Part of a small language model's weights.
Size: 16 layers, width 128, 4 heads of 32, MLP 1024 ReLU, vocabulary 8192, 7.35M parameters.
Architecture: RMSNorm before each block, rotary positions, no biases in attention or MLP, untied embeddings, normalized queries and keys.
Each number is 50 + 10 x the weight over its row's rms, rounded and kept within 0 to 99. Layers, rows and columns count from 0. The size before them is the row's rms in percent of the matrix's.

# layer 3 MLP up, 1024x128, rms 0.0738, rows 837-864, columns 0-127
102:37 40 31 66 58 55 63 59 43 54 68 37 54 54 65 55 47 42 48 47 43 56 48 61 53 53 49 43 32 60 61 36 39 60 46 53 44 45 31 65 53 64 47 59 39 45 56 55 52 58 39 60 47 67 56 35 56 51 55 49 63 35 56 76 52 59 71 41 47 46 46 61 47 56 52 55 52 51 45 52 69 34 61 43 51 62 62 60 65 58 57 50 40 42 65 45 40 41 51 63 51 63 52 69 42 41 38 61 57 54 48 62 57 45 44 62 45 67 48 51 33 61 45 66 41 40 37 66
076:60 45 55 64 66 50 82 57 40 66 40 43 40 54 40 53 65 48 47 54 62 55 72 73 50 60 57 62 35 45 54 49 47 62 53 43 48 48 40 53 32 45 56 70 39 41 44 57 61 45 43 54 60 56 48 55 41 55 52 58 43 41 63 67 56 54 53 64 56 44 55 53 56 45 51 51 61 53 46 44 52 38 52 54 60 70 65 48 64 35 56 33 46 44 62 55 39 36 48 64 34 47 46 44 31 62 49 61 57 46 51 51 59 48 59 65 47 65 50 37 50 50 42 66 52 37 61 71
059:45 44 51 47 47 58 66 53 42 48 62 54 35 29 55 43 71 42 58 51 54 36 58 41 56 49 59 63 51 48 50 47 68 63 48 50 47 51 55 61 41 48 52 58 41 62 47 41 72 43 55 48 60 49 50 65 50 45 51 47 68 27 45 68 47 47 57 47 55 44 49 49 35 50 55 64 51 55 54 38 58 36 33 55 59 36 45 41 43 38 65 51 46 42 52 49 37 45 45 53 49 49 61 42 42 37 43 34 51 54 39 44 62 31 72 55 30 80 48 42 55 57 51 51 47 67 56 77
116:45 49 36 44 49 63 69 59 45 43 51 63 54 36 42 48 44 49 44 39 49 48 54 53 44 41 43 61 37 67 58 56 49 46 46 60 31 66 36 38 44 44 54 55 55 44 48 35 44 54 54 44 25 49 58 52 48 48 41 58 61 37 46 43 46 58 58 42 58 37 39 60 48 60 63 58 78 55 58 56 58 40 39 51 64 49 55 57 59 45 53 52 60 58 47 54 37 51 37 74 47 43 47 47 51 51 51 33 63 78 50 39 47 45 58 35 51 50 72 24 54 49 42 62 53 62 27 41
116:40 47 41 63 68 55 48 53 50 50 36 43 44 41 44 54 50 39 43 48 62 46 70 56 67 59 52 83 54 38 50 47 33 50 56 47 42 39 42 71 46 58 58 73 65 40 40 30 58 57 50 56 49 38 44 56 42 40 58 42 51 60 45 56 49 47 55 52 71 52 56 55 55 33 69 48 72 56 45 47 56 40 59 54 26 50 44 65 47 42 43 44 50 45 53 55 45 52 38 51 66 67 50 49 52 39 54 45 56 50 32 55 43 51 35 66 53 49 71 55 54 52 54 70 45 41 56 51
081:55 44 47 49 49 52 71 48 59 51 63 41 50 44 59 47 57 59 59 52 47 55 55 55 51 41 49 71 70 37 40 65 57 62 62 49 31 56 37 65 44 58 50 54 30 47 56 61 76 44 41 59 49 41 37 54 56 43 54 56 67 56 63 63 51 43 71 52 57 34 58 41 49 67 33 53 55 58 58 45 53 37 48 49 46 48 57 38 46 57 58 47 62 30 69 53 37 50 50 59 33 48 66 59 65 63 41 49 47 59 25 59 42 58 53 59 52 66 36 52 35 60 49 50 41 48 48 59
110:53 40 54 56 65 52 61 49 58 72 55 39 28 44 70 46 58 44 41 48 43 69 41 53 56 48 60 50 36 49 60 66 53 69 44 41 48 52 41 57 47 66 52 56 53 65 39 57 43 56 42 52 55 45 30 52 63 58 60 55 72 38 66 55 43 73 66 45 49 43 39 45 49 42 48 68 46 73 47 55 41 53 37 49 61 34 68 40 58 41 49 62 43 46 61 47 52 61 60 52 53 44 50 54 46 57 60 48 40 42 44 45 53 45 44 49 46 64 52 52 45 84 39 41 44 55 49 47
065:52 48 49 57 72 56 67 56 43 52 38 49 38 48 50 57 75 49 53 44 57 44 66 42 49 40 65 57 61 54 38 44 51 74 47 48 33 50 34 55 51 76 53 64 54 44 48 43 60 44 54 40 55 48 50 45 53 53 74 62 58 49 46 57 32 58 66 52 58 39 47 52 45 56 51 63 50 65 57 24 59 31 41 41 53 48 44 59 55 37 63 36 48 36 65 52 37 61 42 59 58 44 67 44 50 44 46 50 53 68 43 42 56 39 59 54 42 65 63 48 41 65 49 57 52 55 46 67
049:48 47 60 43 45 50 58 61 42 59 59 56 43 53 49 52 55 41 64 48 46 46 68 54 72 30 48 62 51 43 41 52 52 54 53 52 39 73 50 67 47 62 41 64 59 50 40 59 65 42 30 59 53 52 49 40 40 44 67 51 45 48 59 60 56 61 71 30 66 61 52 51 43 52 58 59 46 68 53 47 62 41 53 43 48 44 52 44 54 54 67 41 54 29 61 53 45 56 49 55 52 49 69 50 53 45 50 40 49 53 35 45 54 57 61 57 38 74 65 68 42 63 41 43 42 63 29 71
126:43 54 53 34 54 43 80 42 61 55 65 51 50 44 52 61 56 65 50 48 47 37 41 43 43 39 64 40 47 35 71 67 68 48 40 58 49 66 49 39 45 56 59 72 67 71 29 60 40 50 48 38 58 44 54 52 62 65 52 61 55 63 48 63 58 55 59 50 51 39 49 42 66 54 47 59 56 52 48 54 44 31 48 50 61 47 60 44 44 51 56 64 45 52 60 43 35 51 50 50 49 59 46 54 49 54 53 52 61 69 41 31 60 67 63 50 32 55 54 65 45 53 54 46 46 67 63 56
119:52 40 59 41 49 43 64 51 53 68 58 51 48 42 40 57 63 50 48 54 42 43 57 46 52 51 65 51 41 52 47 50 61 60 35 42 23 66 38 57 51 53 43 64 57 61 42 60 46 55 49 46 59 53 47 40 53 54 50 57 62 46 50 68 64 69 46 61 68 52 53 48 57 59 52 50 46 51 54 40 54 35 29 59 52 36 50 67 37 39 50 54 27 35 75 59 37 53 46 60 43 61 54 70 46 50 42 42 63 55 30 51 43 52 34 43 45 53 48 58 38 71 53 54 32 60 44 72
088:45 35 63 46 44 50 76 66 54 55 46 42 40 36 44 64 59 32 43 33 47 59 51 55 51 49 66 52 34 41 42 41 56 49 41 60 44 45 37 57 27 58 35 67 49 62 50 39 49 36 35 42 50 49 27 49 50 39 64 38 59 39 58 61 62 69 67 53 60 48 57 52 46 43 51 60 59 61 53 45 58 42 31 44 59 43 60 53 45 52 67 62 40 41 75 56 44 44 38 67 54 37 62 49 59 51 49 58 44 46 45 50 39 44 39 47 37 59 62 44 58 54 42 51 48 56 40 46
057:45 46 39 33 50 63 69 64 47 64 56 46 37 56 56 51 65 47 49 56 54 43 52 57 55 57 51 63 57 47 51 57 54 67 50 51 38 59 39 57 46 70 63 52 47 53 47 40 53 48 29 44 41 42 55 67 56 38 38 54 50 47 55 65 46 59 66 58 55 52 39 60 42 60 51 54 50 67 56 50 73 37 47 54 60 49 61 38 42 57 67 54 45 41 68 59 29 59 67 57 53 48 71 64 53 51 44 63 56 67 26 65 43 44 67 51 42 68 45 57 44 59 42 62 42 58 44 52
048:58 50 46 40 53 69 68 61 51 49 59 51 36 42 48 31 60 48 61 51 37 46 64 57 67 37 57 60 40 54 46 49 63 55 64 32 41 60 47 57 51 72 49 67 42 33 49 55 56 53 46 29 52 36 44 63 45 52 48 53 67 54 60 67 44 59 61 46 47 53 50 54 44 62 55 51 61 73 52 39 67 38 39 56 53 48 50 42 39 43 60 56 53 28 64 56 42 48 39 56 48 45 64 51 46 63 66 33 70 50 52 50 50 49 62 49 43 60 65 49 47 53 40 53 28 47 39 64
070:68 38 42 32 42 52 70 70 52 55 57 51 38 41 47 42 67 54 50 49 68 51 66 50 67 49 45 49 53 45 50 55 55 56 41 49 33 48 48 59 30 68 36 68 43 61 55 47 65 56 48 60 53 44 47 65 53 41 71 61 58 36 62 63 56 51 72 52 65 49 34 40 40 43 48 54 53 62 50 44 61 33 42 48 38 50 33 49 48 51 52 47 54 41 60 47 46 60 37 65 39 60 54 39 41 58 43 48 38 66 50 50 56 35 63 42 46 61 50 47 51 55 40 63 30 41 52 62
054:44 45 52 45 43 47 57 61 54 80 58 45 39 53 40 43 68 48 55 52 55 51 63 48 72 40 57 48 50 36 55 58 54 61 48 60 34 59 48 60 35 63 58 58 54 62 50 50 74 36 41 34 51 33 45 55 47 46 53 68 69 53 58 63 46 54 63 57 74 55 42 55 42 52 43 66 57 55 60 45 48 36 44 39 54 47 43 47 56 44 63 39 53 35 64 54 52 52 54 65 42 51 77 34 45 44 42 51 64 59 40 56 46 35 63 42 38 52 62 45 56 56 44 54 35 56 51 64
125:56 38 56 56 76 59 81 74 38 50 52 52 31 41 34 57 56 52 47 41 54 34 52 42 55 43 58 54 63 48 63 44 53 42 64 39 33 53 34 70 58 55 45 58 42 66 44 62 50 48 58 45 65 46 45 41 62 54 51 56 60 48 51 54 46 41 46 39 49 46 46 48 57 46 57 47 43 52 51 29 57 37 37 56 46 44 64 50 36 44 61 54 48 54 66 45 59 40 54 73 34 47 60 48 48 53 35 52 63 46 51 51 47 41 65 42 52 75 50 52 48 60 47 69 43 50 42 57
133:44 39 53 57 45 59 70 54 47 33 48 55 44 31 40 45 55 45 51 58 44 32 76 49 48 45 48 60 48 57 37 65 56 45 48 47 31 55 22 59 61 48 23 55 42 43 49 57 70 47 39 58 55 51 50 60 53 41 51 40 45 48 44 67 80 48 58 42 54 56 41 30 61 53 48 68 49 54 48 43 65 43 46 67 45 49 44 39 57 48 49 51 47 33 54 50 51 44 26 55 52 38 55 48 64 57 37 40 51 56 49 39 58 40 49 49 33 58 35 45 52 48 53 54 49 52 40 65
119:40 48 62 48 61 58 48 51 43 60 54 59 42 42 42 49 78 45 61 69 53 50 52 67 66 56 53 43 52 25 62 45 65 51 62 38 55 47 47 48 47 42 56 78 53 51 39 58 56 41 38 37 42 40 29 44 50 44 52 44 48 34 54 41 46 45 44 55 34 57 42 53 47 51 60 61 55 57 52 21 52 53 44 38 57 47 59 64 44 46 57 42 54 34 51 57 51 57 56 50 32 54 50 42 56 44 60 42 65 50 37 43 72 48 61 58 50 58 54 61 60 43 50 52 42 78 34 42
127:44 60 43 47 43 59 67 61 58 59 54 69 39 56 48 55 44 55 52 56 65 69 51 64 47 55 40 54 42 33 57 67 58 61 58 42 48 65 33 41 55 50 63 51 57 46 53 55 45 45 54 53 37 44 52 50 50 34 42 42 46 50 63 43 62 55 62 65 37 58 47 41 36 58 64 60 53 59 59 26 51 44 47 44 64 47 72 59 50 54 55 48 50 50 49 52 48 62 39 68 50 64 50 57 52 54 48 32 69 76 42 48 43 39 56 41 46 63 66 37 45 48 51 59 45 41 20 44
052:58 47 53 43 62 61 66 58 56 55 55 48 33 46 45 46 71 53 54 58 58 56 71 60 64 49 46 62 57 47 49 52 64 61 38 59 41 61 45 59 37 66 53 62 39 50 45 56 60 38 50 29 40 38 49 45 62 42 54 54 74 51 70 59 50 62 71 46 64 48 46 42 48 59 37 66 56 58 52 35 56 49 48 49 52 35 43 44 56 39 69 55 44 35 65 59 64 56 38 55 47 54 58 34 50 52 40 50 58 57 47 42 61 37 50 37 30 57 68 48 53 65 40 62 39 52 43 61
107:42 51 38 46 53 56 70 51 59 45 50 71 47 53 47 66 69 52 65 56 61 51 58 51 54 57 54 38 49 43 56 45 64 64 52 39 35 43 50 62 41 58 51 73 45 62 59 40 45 45 51 19 51 48 45 51 42 40 52 49 51 62 62 47 65 39 55 54 66 58 30 55 52 44 41 52 46 62 57 39 62 35 67 54 41 57 46 47 51 35 74 39 35 46 72 49 40 55 48 77 45 47 50 52 56 63 46 60 45 48 25 65 51 56 52 43 49 57 54 34 62 55 51 51 50 50 46 56
079:59 56 39 50 65 51 74 51 53 51 44 49 47 47 41 64 65 50 47 57 67 54 58 69 50 52 61 63 61 39 71 52 52 54 61 41 50 61 47 59 51 52 59 72 33 51 36 54 46 46 49 56 55 39 51 35 68 45 67 48 54 45 53 60 54 43 57 53 44 44 38 57 44 44 33 40 52 55 42 46 53 46 66 42 40 44 37 38 64 52 55 38 55 36 72 33 36 47 36 48 48 59 54 60 38 42 63 29 49 52 42 48 50 56 56 54 57 57 57 50 41 54 31 69 39 41 33 72
128:66 43 60 45 53 60 51 56 50 53 43 46 35 37 48 40 43 64 64 63 49 54 70 52 55 39 57 57 46 51 45 40 39 58 48 54 60 46 49 70 33 67 29 44 63 53 38 51 44 49 62 44 55 54 43 58 43 44 50 63 54 43 60 56 62 37 50 61 61 47 43 55 65 68 48 53 66 67 49 56 76 55 52 43 41 46 47 38 40 50 53 50 59 46 57 53 22 66 52 69 29 43 60 56 55 58 34 36 55 55 49 47 37 43 68 40 41 61 45 60 48 55 43 54 60 37 35 63
125:60 48 63 51 42 57 64 63 65 53 64 62 40 55 52 41 53 43 44 45 56 51 46 43 56 35 53 55 40 54 56 54 60 62 38 56 33 73 36 50 51 56 57 61 26 71 38 55 53 61 43 44 55 44 43 51 44 49 45 46 52 42 45 52 54 50 57 43 57 38 76 60 57 40 47 56 47 55 58 37 52 31 57 33 64 49 40 36 56 57 57 54 54 49 63 51 42 56 57 50 41 34 48 37 58 39 50 52 56 64 45 46 72 61 64 55 24 71 48 52 40 65 53 47 34 61 45 68
072:52 41 53 41 41 49 60 55 51 64 53 34 37 50 40 42 61 62 57 44 56 43 54 59 66 53 59 49 40 51 55 48 61 61 35 56 36 51 28 59 44 64 41 69 41 60 38 52 59 41 49 44 45 35 39 57 47 48 50 57 57 58 66 63 37 54 78 38 60 61 49 33 43 47 43 65 56 65 60 52 65 34 44 53 50 32 51 58 58 41 58 41 33 50 67 61 41 53 59 52 52 54 60 47 56 62 41 55 35 62 38 56 54 49 48 56 26 62 65 51 50 63 35 63 50 44 46 62
112:47 38 55 50 36 42 60 52 44 51 45 44 56 52 32 49 64 56 43 46 58 38 52 65 51 61 63 49 47 59 38 59 54 53 52 51 26 65 34 51 60 60 69 60 39 64 71 56 39 61 35 65 51 44 48 45 40 46 38 50 59 42 45 59 49 58 57 52 63 44 40 40 50 54 49 47 41 46 50 44 74 45 29 54 60 44 54 59 58 57 66 53 69 44 70 63 39 41 38 69 47 65 62 58 37 45 27 50 37 61 50 70 42 58 45 52 56 62 50 46 47 52 45 57 45 57 39 63
112:44 50 46 39 56 44 60 61 46 38 48 43 56 44 43 45 65 47 50 33 56 52 46 43 53 55 58 62 37 30 48 47 83 61 52 48 22 66 36 63 42 75 65 59 43 43 41 63 50 55 37 61 58 54 39 58 51 36 40 29 49 44 49 49 62 46 42 51 59 38 51 60 44 40 49 41 55 41 55 42 46 47 56 36 67 51 52 46 61 43 66 54 53 26 69 57 42 42 61 53 51 46 49 40 53 40 50 54 55 58 34 54 61 45 42 46 37 44 54 58 49 48 45 45 27 39 34 46
# layer 3 MLP down (transposed), 1024x128, rms 0.067, rows 837-863, columns 0-127
103:48 56 61 50 57 33 53 44 34 54 54 53 47 54 50 57 42 54 45 47 40 54 45 65 45 49 56 47 47 45 52 65 47 40 49 70 46 51 56 42 45 52 46 43 47 65 57 69 64 54 41 60 39 46 43 47 44 52 62 41 64 48 40 33 70 23 46 56 78 45 48 50 60 44 52 42 47 46 62 58 47 40 42 40 58 29 42 47 32 45 43 49 60 48 48 63 62 64 50 52 37 47 60 67 73 52 67 45 68 43 51 51 61 40 43 50 68 40 66 24 47 62 48 45 56 52 66 40
069:44 71 55 44 36 32 49 40 43 40 47 64 47 45 57 47 23 42 44 60 40 57 40 55 54 51 48 38 66 54 41 52 38 45 31 54 55 42 47 57 71 73 46 71 66 46 57 52 31 53 42 55 66 57 63 50 52 45 48 53 40 57 51 39 50 46 50 63 33 47 38 38 47 40 57 35 42 36 49 37 58 46 70 63 67 42 36 61 55 54 41 45 48 52 48 73 56 32 57 56 47 59 56 36 68 53 45 52 39 52 44 50 55 47 44 54 42 52 33 59 40 49 55 41 36 49 53 53
052:67 61 43 56 58 52 48 46 65 49 47 33 60 38 44 31 53 38 51 54 36 39 51 38 49 70 42 39 33 50 50 49 39 54 49 48 63 55 50 44 53 60 43 43 48 77 44 60 70 34 48 33 45 43 55 46 34 57 34 48 59 72 55 48 47 54 23 56 45 58 47 35 60 45 49 40 39 48 54 53 50 45 40 38 56 56 41 35 53 57 33 43 47 57 64 56 39 53 46 46 46 46 57 51 49 68 45 48 44 44 54 46 48 57 30 35 68 35 47 37 58 56 40 59 43 29 60 51
113:48 56 61 60 52 33 22 40 47 50 54 39 52 62 52 41 46 42 46 53 50 48 53 46 60 50 38 46 57 47 51 58 40 47 61 52 74 51 55 49 56 27 47 57 49 44 46 61 61 50 51 57 65 65 50 52 45 46 50 45 38 58 61 73 55 33 49 53 56 53 58 44 48 54 42 33 41 41 54 50 40 64 54 49 58 47 41 51 43 52 37 47 49 46 29 53 63 51 49 13 56 60 42 50 68 67 45 64 45 32 52 51 54 43 61 60 47 30 22 60 45 45 72 41 52 44 60 48
111:41 50 53 52 55 45 41 48 46 51 53 42 59 43 51 65 35 53 40 45 66 49 56 25 43 54 49 39 40 49 55 39 51 51 65 45 49 49 55 57 37 40 58 54 61 43 48 48 36 50 53 50 53 43 54 31 66 50 58 46 00 45 67 48 50 67 49 51 41 46 57 42 66 52 48 65 55 58 50 55 48 61 45 39 57 55 46 38 45 46 48 71 51 64 49 43 53 56 51 41 50 48 39 47 58 63 50 44 49 53 53 55 60 49 38 53 41 52 34 60 57 19 49 37 46 56 48 49
084:48 53 57 57 30 39 56 66 64 64 37 66 44 44 56 36 56 45 44 35 41 56 49 23 51 35 43 65 44 52 44 61 21 60 52 64 65 47 48 41 50 47 57 42 55 37 46 50 65 45 56 52 55 65 51 49 63 43 53 53 38 44 35 57 43 42 49 33 54 65 49 51 56 60 34 51 52 62 47 43 28 74 56 73 61 49 46 38 44 53 57 51 52 60 40 47 71 59 60 43 53 58 63 54 55 46 53 44 50 56 55 56 64 37 57 54 36 46 44 57 57 48 53 57 65 56 48 64
113:60 47 38 53 53 40 34 54 52 47 52 29 50 53 55 48 47 54 50 34 66 41 42 63 45 40 55 43 43 48 36 62 56 43 39 40 44 33 35 39 50 24 67 56 46 69 70 54 38 42 62 37 54 57 67 45 65 67 49 48 36 57 58 44 36 56 47 60 43 50 54 62 46 41 42 51 53 41 53 61 54 53 63 36 45 56 39 49 39 48 39 48 52 49 46 57 62 49 53 45 37 50 48 52 63 50 25 53 47 43 35 55 51 42 67 42 70 35 54 52 46 36 64 53 75 38 55 36
061:43 56 57 40 61 39 41 52 34 52 35 49 54 43 38 39 43 54 52 50 52 42 48 55 58 57 42 41 30 47 53 65 30 45 47 63 55 66 58 44 64 51 34 19 51 46 52 40 36 48 50 44 44 42 36 55 57 44 42 59 44 45 49 41 67 54 66 43 55 47 33 42 65 51 40 46 55 44 57 67 58 42 44 53 49 27 62 37 49 48 56 45 65 60 51 65 55 43 35 63 53 59 50 47 55 47 72 34 32 54 40 58 54 47 42 51 38 60 46 61 38 42 49 53 63 64 25 54
031:53 50 58 46 50 64 57 44 63 45 59 52 57 52 67 50 56 64 43 52 61 51 47 46 56 35 26 60 61 27 43 43 62 51 64 71 48 43 64 55 29 67 46 51 52 68 58 40 62 41 28 50 47 49 37 46 50 44 55 53 48 60 58 42 67 50 49 52 43 39 56 55 44 65 40 74 33 50 36 51 54 49 57 67 45 53 50 48 36 53 62 46 53 57 40 51 27 48 59 46 51 53 50 65 56 43 59 35 44 62 54 49 41 39 58 34 42 45 57 32 54 51 34 34 42 47 39 42
133:66 60 38 70 50 48 35 43 58 41 48 47 49 51 64 44 57 54 48 29 55 60 52 37 58 47 39 72 53 41 37 33 58 62 52 50 58 36 57 57 53 38 66 50 47 51 52 32 64 42 37 58 58 34 78 45 33 32 54 58 55 53 54 53 44 77 43 47 48 61 62 46 34 51 51 49 55 48 56 48 53 58 60 50 43 57 57 64 58 33 60 46 49 27 46 65 58 51 74 51 54 56 61 38 44 42 51 40 48 38 44 63 46 50 43 42 61 43 38 52 46 44 41 49 44 54 48 36
137:48 47 22 49 61 53 51 37 36 46 58 51 59 42 54 44 48 56 51 42 51 58 45 43 43 31 45 33 52 42 57 44 66 46 72 59 57 38 43 46 40 29 59 58 53 51 51 43 58 68 63 42 42 38 36 57 40 54 52 38 49 50 43 38 45 52 45 47 63 46 58 51 42 44 38 62 55 57 61 52 45 48 54 60 43 49 38 40 49 48 43 61 56 42 50 51 71 56 48 63 67 55 41 81 37 45 49 64 74 58 58 43 44 41 51 68 61 60 52 63 59 38 51 62 70 60 61 38
089:45 66 46 57 58 51 47 38 50 60 54 64 51 52 46 59 33 39 38 56 41 33 41 30 35 53 58 30 46 75 36 57 39 48 58 39 52 45 45 56 53 29 44 40 51 45 54 55 40 58 57 39 38 44 71 48 61 47 49 50 44 50 48 57 40 45 61 61 39 51 69 36 48 58 42 66 57 76 42 54 57 58 54 50 76 41 46 57 55 59 43 70 54 39 41 58 58 48 45 39 66 53 42 49 60 45 44 51 54 50 36 51 52 56 59 52 43 48 33 48 41 50 41 31 68 56 40 65
039:39 38 48 52 43 50 38 44 46 59 62 39 42 33 44 59 60 39 65 60 68 67 63 65 51 61 55 49 26 29 38 62 66 42 48 39 41 38 53 52 48 38 62 45 34 52 67 62 35 47 44 52 55 47 60 47 70 57 54 49 50 50 39 58 58 59 52 45 52 65 60 66 43 48 41 61 49 51 63 47 59 50 51 51 57 44 34 51 39 27 56 39 63 49 53 52 52 43 46 39 39 48 43 49 55 33 52 53 55 48 36 42 48 38 72 47 79 45 42 50 48 60 38 52 48 48 62 51
038:53 54 59 48 52 41 56 41 43 40 57 39 52 40 54 50 67 49 27 57 56 64 41 51 42 40 42 46 46 48 47 53 50 51 55 62 42 64 61 53 52 43 27 59 55 38 50 44 38 53 53 43 43 51 71 41 40 60 46 45 52 50 46 48 54 51 63 54 45 34 47 51 29 59 57 41 54 42 60 59 42 52 50 36 37 75 71 59 39 38 61 47 28 38 53 55 50 63 43 36 72 65 53 69 61 43 58 54 60 56 53 38 33 54 25 43 51 46 57 44 45 31 60 36 53 46 58 39
052:56 72 41 51 75 34 54 34 60 51 51 61 56 41 37 53 47 45 61 39 48 53 62 43 44 53 54 41 48 47 53 46 61 48 52 55 51 75 41 49 52 32 52 51 38 42 62 62 60 48 48 50 33 45 59 61 50 51 42 48 33 42 37 39 50 65 35 38 31 40 65 28 58 49 47 18 53 38 45 60 43 61 58 43 59 57 67 36 39 57 30 62 53 46 67 46 46 48 55 46 57 44 59 55 53 50 48 58 42 41 58 67 61 43 44 53 40 53 44 54 46 48 47 50 57 49 71 56
046:50 57 44 47 56 41 53 41 55 41 70 50 42 39 58 36 48 56 63 46 45 73 64 45 33 74 44 58 38 45 47 47 48 39 37 57 44 35 70 35 62 60 55 55 32 68 37 37 61 44 37 48 44 49 60 44 60 50 42 57 60 42 43 51 57 54 44 48 41 38 60 63 60 40 43 46 54 42 61 28 62 46 43 62 28 34 39 56 73 54 59 45 55 58 49 41 55 38 52 45 50 45 32 57 42 49 66 58 48 41 44 29 54 55 42 42 48 55 34 66 53 55 54 42 49 46 51 59
143:48 59 41 52 39 45 57 51 60 71 44 44 56 61 73 50 39 50 44 48 55 37 37 74 46 54 45 43 60 43 48 45 62 48 54 58 54 81 46 49 48 64 59 43 60 58 42 50 44 32 33 49 49 45 45 39 37 56 52 46 52 63 59 57 66 59 54 51 40 45 42 49 70 62 58 48 58 66 58 38 45 55 67 47 68 35 51 37 38 60 46 34 36 55 26 62 41 48 48 45 57 60 57 49 67 40 52 45 31 41 39 60 39 57 41 48 40 46 41 56 52 65 46 46 58 46 46 63
126:50 46 60 45 34 78 41 46 39 61 52 38 58 56 56 33 52 50 42 34 47 52 60 23 46 51 30 60 66 57 42 35 56 48 51 63 44 53 46 38 35 58 45 48 43 55 44 50 56 42 38 44 32 44 58 68 48 58 58 48 39 66 49 45 49 41 37 32 66 57 42 65 36 63 43 49 63 45 67 59 50 52 40 51 34 49 67 55 50 38 38 37 48 54 42 61 44 45 69 31 74 50 43 44 52 50 56 44 48 46 56 54 40 42 44 39 50 42 45 60 56 54 37 49 57 62 50 50
122:45 69 56 26 41 48 52 52 36 45 42 36 54 49 40 57 38 47 46 53 57 65 44 65 32 57 44 49 66 56 50 55 59 47 42 49 41 59 54 41 32 45 50 34 57 38 72 43 33 50 61 50 59 49 47 44 39 53 36 30 57 55 39 47 59 63 57 73 45 35 57 52 54 57 69 36 49 37 57 69 56 55 38 57 53 50 55 44 38 48 52 60 59 70 50 42 50 53 46 50 48 54 37 57 47 50 57 45 46 39 61 46 29 47 52 43 54 33 58 35 51 52 49 44 63 20 55 42
132:59 46 49 45 45 36 30 51 55 54 57 48 63 56 54 44 56 52 49 51 36 51 61 46 55 49 55 47 47 42 54 49 48 42 53 45 57 50 61 37 56 28 46 49 46 40 50 60 56 58 52 36 61 57 48 62 49 52 50 59 20 63 52 61 45 38 41 54 48 55 48 59 45 60 41 13 49 22 43 67 31 65 53 57 38 48 36 48 51 47 41 50 54 43 44 40 49 56 38 22 50 45 52 56 58 61 53 56 51 37 51 45 60 47 56 45 48 25 24 44 38 48 52 34 48 58 68 44
040:38 53 48 43 50 49 51 59 37 45 69 47 63 58 42 52 43 49 35 42 42 44 39 45 48 75 42 47 51 38 63 27 35 56 45 63 55 59 39 50 57 45 36 61 64 44 59 36 34 45 48 60 56 59 64 39 49 40 37 47 38 55 50 34 61 68 49 40 46 45 53 39 50 62 37 42 55 51 54 45 32 77 62 53 53 37 50 37 51 61 55 43 34 53 50 58 28 43 48 47 44 55 35 58 56 59 51 57 53 43 58 46 33 35 52 61 39 59 55 72 43 57 42 64 51 39 54 52
114:51 55 41 50 62 48 61 45 37 51 67 52 40 65 50 55 56 60 36 31 58 64 29 57 58 54 69 49 45 59 45 38 61 48 54 54 46 56 47 49 59 48 69 46 45 32 57 64 38 62 59 53 38 39 50 42 54 65 47 47 43 58 45 30 47 51 54 48 36 48 61 51 51 42 34 43 36 40 51 46 45 58 47 47 64 51 18 58 49 39 44 51 44 45 43 51 51 65 52 43 70 48 43 48 63 47 57 53 56 58 69 47 44 33 42 65 53 64 45 58 61 43 74 73 59 64 59 51
077:31 41 35 43 57 49 52 36 61 52 34 43 61 50 49 38 32 47 48 55 54 31 59 60 21 50 52 47 64 39 56 26 54 51 36 49 43 36 36 53 41 62 46 50 51 54 50 61 30 48 39 23 40 42 69 52 46 53 56 72 45 61 51 64 53 51 46 58 31 56 36 34 50 48 45 36 48 43 45 47 50 55 42 45 61 62 45 36 51 50 44 38 50 46 63 45 65 43 46 61 61 63 52 45 43 40 35 47 48 41 32 40 52 56 38 53 47 48 64 44 61 43 43 61 42 50 58 55
130:46 44 36 48 46 45 51 21 56 54 54 62 43 44 52 55 39 62 49 74 50 48 61 48 47 47 54 35 49 51 56 41 58 32 49 49 48 51 48 36 60 54 55 54 53 48 33 60 42 37 55 49 48 52 41 46 49 34 66 59 41 61 64 47 51 22 65 55 51 70 25 47 53 71 60 47 43 48 55 50 53 56 63 59 53 49 64 49 36 53 38 49 40 48 30 45 50 47 57 37 60 72 48 49 55 62 55 53 70 36 57 39 40 56 48 45 59 39 42 49 53 39 69 26 56 48 60 54
127:55 49 44 31 59 68 63 46 51 45 41 50 46 45 57 42 47 58 46 58 54 56 55 57 65 57 42 47 67 54 32 40 52 61 40 55 52 62 37 59 55 29 46 47 45 78 53 67 45 53 30 53 63 30 46 56 45 51 53 57 71 39 59 53 56 68 50 70 57 57 46 30 42 50 47 61 50 46 46 64 51 37 52 43 54 53 50 70 50 51 58 55 39 41 54 52 41 26 70 59 53 30 58 46 36 41 48 34 50 43 55 58 55 58 43 46 47 48 33 38 39 44 41 45 41 63 55 38
060:39 49 39 39 67 52 47 61 33 39 44 47 45 47 36 55 38 37 42 52 50 68 62 59 59 51 44 54 58 59 61 54 32 45 46 59 48 31 53 51 44 46 53 56 53 60 40 46 49 64 42 51 49 54 57 36 70 44 43 48 27 56 58 51 59 70 52 71 44 46 39 54 37 61 59 47 62 46 46 47 36 61 61 46 45 30 44 41 45 46 44 47 51 58 33 53 50 54 46 44 66 82 63 57 60 40 46 61 54 42 46 50 58 60 42 67 45 49 48 60 32 32 61 64 62 53 58 35
121:53 46 62 53 52 63 47 68 50 47 49 62 46 37 65 56 44 45 54 48 51 71 60 61 46 53 46 48 36 55 57 39 54 68 42 62 59 47 55 44 35 39 41 38 48 53 63 41 54 57 60 42 49 49 39 42 61 74 35 51 45 34 54 24 51 36 53 62 39 52 50 50 58 56 47 64 57 68 49 58 53 30 56 36 56 35 54 55 41 59 46 52 51 53 48 34 71 39 57 75 44 55 51 47 55 57 55 66 65 47 62 53 45 35 41 65 49 57 66 48 49 39 55 49 46 70 48 68